Weights of a small transformer language model: vocabulary 4096.
Each number is 128 + 24 x the weight over the matrix's rms, rounded and kept within 0 to 255. Layers, rows and columns count from 0.

# layer 6 attention query, 384x384, rms 0.141, rows 11,43,75,107,139,171,203,235,266-267,298,330,362, columns 96-191
[[106 129 117 130  89 102 164 155  90 116 175 142  99 140 156 143  87 151 122 126 144  84 111 177 113 138 136 153  88 127 122 149 126  85 161 137 149 135 139 131 132  96 111 107 165 128 121 127 117 122 108 105 159 130 131 156 139 122 147 131 167  89 126 132 166 113 146 138 114 124 120 124 135 113 125 118 116 101 126 111 144 141 143 105 104 123 128 101 105  98 143 140 133 151 106 142]
 [140 132 135 134 147 119 136 130 152 118 170 177 152 146 137 129 134 154 144 140 136  96 112 104 124 160 140 138 106  91 155 139 153 111 114 100  96 159 136  89 121 166  86 106 183 143 165 133 124 180 140 122 126  94 139 135 137 149 147 154 104 109 123  87 137 113 158 116 132 123 117  78 126  98 156 147 164 109 118 156 140 104 136 148 158 127 118 138 126 145 162 110  92 114 122 137]
 [100  94 180 134 151 148 121 163 107 112 132 172 131 110 162 113 121 131 133 110  98 111 120 157 131 156 122 164 149 156 135 156 127 116 144 142 153 106 128 133 121 108 144 153 136 136 123 148  98 107 167 126  95 156 120 112 133 117 162 114 114 115 132  95 123 156 132 124 111 120 146 127 164 124 125 153  82 137 148 139 101 138 134 135  98 152 141 132 138 119 130 108 119 139 147 128]
 [131 142 115 102  87 134 140 123 107 114 117 144 120 126 136 109 150 144 180  77 140 139 131 130 137 144 166 113 121 138 117 112 126 161 150  86 135 134 128 124 125 147 105 134 104 132  92 122 134  88 114 154 130 134 113 160 143 106 164 126 127 146 136 138 106 175 155 103 132 139 128 140 160 134 138 131 131 150 159 183 121 150 118 122 118 133 163 134 106 119 148 128  92  85 111 136]
 [141 101 149 112 176  94 130 137 110 126 143 168  99 119 136 121 154 129 170 107 149 149 137 117 122  82 164 131  94 123 125 134 129 134 109 107 120  99 118 125 138 118 154 124 132 127 122 152 118 117 119 104 117 128 133 154 142  71 149 145 126 174 145  77  99 154 136 104 112 153 128 145 133 171 104 144 182 122 151  84 117 127 145  93 104 110 194 131 132 146 119 116 109 120 141 124]
 [128 144 132 120 141 103 132 141 131 155 119 157 131 122 133  86 176 144 179 111 157 105 128 118 135 118 100 116 132 158 111  99 121  91 159  77 124  86 113 136 105 124 120  88 125 147 181  95 152 139 145 144 124 112 142 127 120 143 151 159  94 107 118 132 156  69 233 151 126  89 166 152 153 170 135 173 102 107 181  96 129 112 107 132  92 150 124 122  86 131 140 114 134 149 107 124]
 [129 109 208 157 130 141 111  99 108 136 144 133 137 137  85 121 111 172 181 116 180 133  93 124 129 125 152 125 148  98 109 125 168 164 158  66 185 139  86 139 165 166 164 111 121  98 156 145 168 160 153 150 142 132 134 180 125 143 122 144 139  61 161 110 123  83 156 126 123 127 177 130 144 124 118 148  88 146 106 101 122 121 150 129 145 110 158 102 108 135 147 137 122 151  95 148]
 [115 162 147 148 137 112 145 158  79 155 185 147 140 108 168 101 122 117 128 127 117 124  90 112 142 170 125 142 130 112 134 112 143 122 130 118 171 115 122 102 106 158  79 157 156 117 140 139 152 137 103  80  92 133 127 156 125 119 104 129  80 155 144 102 113 117 119  86  87 103 165 139 120 148 173 149 150 120  97 122 131 170 120 116 121 175  95 153 137 137 165 177 127 130 108 174]
 [143 136  89 133 140 134  96 142 124 110 122 169 127  99  92  99 137 135 149 148  97 152 100  94 126 114  70 140 128 112 124 129 171 155  99 121 150 116 174 126  88 131 126 155 102 115 120  83 137 160 118 181 110 167 107  84 133  87  85 141 119 142 167  63 119 122 117 121 119 158 133 140 184 166 114 164 129  76 130 151 130 121 166 134 134 127 126 139 125 107 125 126 156 128 102 123]
 [139 150  99 115 108 110 156 134  94 141 169 150 124 127 135 121 146 100 171 142 130 148 141 110 113 152 127 158 176 106 141 167 117 114 162 124 129 108 104 118 161 110 130 127 133 108  71 164 114 129 129 133 134 122 131 130 149 109 139 136 102 105 133 143 125 176 137 153 146 125 144 104 172  99 120 125 166 101 144 109 137 131 137 128 100 114 119 131 108 133 170 176 125 100 147 103]
 [107 147 122 140 132  98  78 103 153 143 130 135 111  84 107 125 165 120  95 141  93 199 122 102 120 114 111 140  96 146 119 143 104 105 145  84 146 137 145 123 138 116  94 104  92 123  83 108 138 156 116 143 101 126 124 123  85 120 124 139 147  64 145 129 142 159  83 121 170 106 122 176 142 172 184 137 129  72  89 145 113  86 148 145 140 174 120 176 149 142 151 167 150 157 143 105]
 [139 121 105 149 175 133 112  94 122 119 154 155 167 113 123 135 133 134 167 168 125  89 123  98 142 129 115 136 147 127 125 137 138 106 186  93 128 112 139 144 150 134 117 134 119 153  67 134 168 140 150 148 139 112  97 113 128 126 103  97 171 156 121 129 132 141  96 123 118 133  94 154 119 160 110 118 135  82 120 176 137 117 120 162 136 174 185 113 137 115 118 116 142 132 114 125]
 [131 143 167 106 130 109 137 132  89 176 126 150 124 169 111  98  86 105 135 150 131 124 152 129 128 124 113  83 163 140 120 129 160  95 146 124  72 126 113 151  92 156 132 131 118  95 136 121 101 112 124 132 102  98 136 101 136 102 162 133 128 143 129 110 113 136 144 107 126 120 166  81 112 112 144 107 126 115 119 159 124 154 133 150 159  88 145 162  97 147 191 130 131 163 136 112]]
# layer 6 attention key, 32x384, rms 0.102, rows 10, columns 96-191
[[164  86 143 130 122 167 148 133 146 130  89 135 173 135 143 161 173 125 127 110 155  87 124 114 109 168 160 148 135  94  63 101 121 120 148 139  97 152 154 148 150 109 145 157  97 108 144 128 103  89 104 125 132 127 173 119 110 148 161 116  99  66 118 125 119 107 153 120  86 156 116 134  94  97 120 115 122 109 139 126 121 134 123 137 118 118 172 137  92 145 141  81 114 149 209 123]]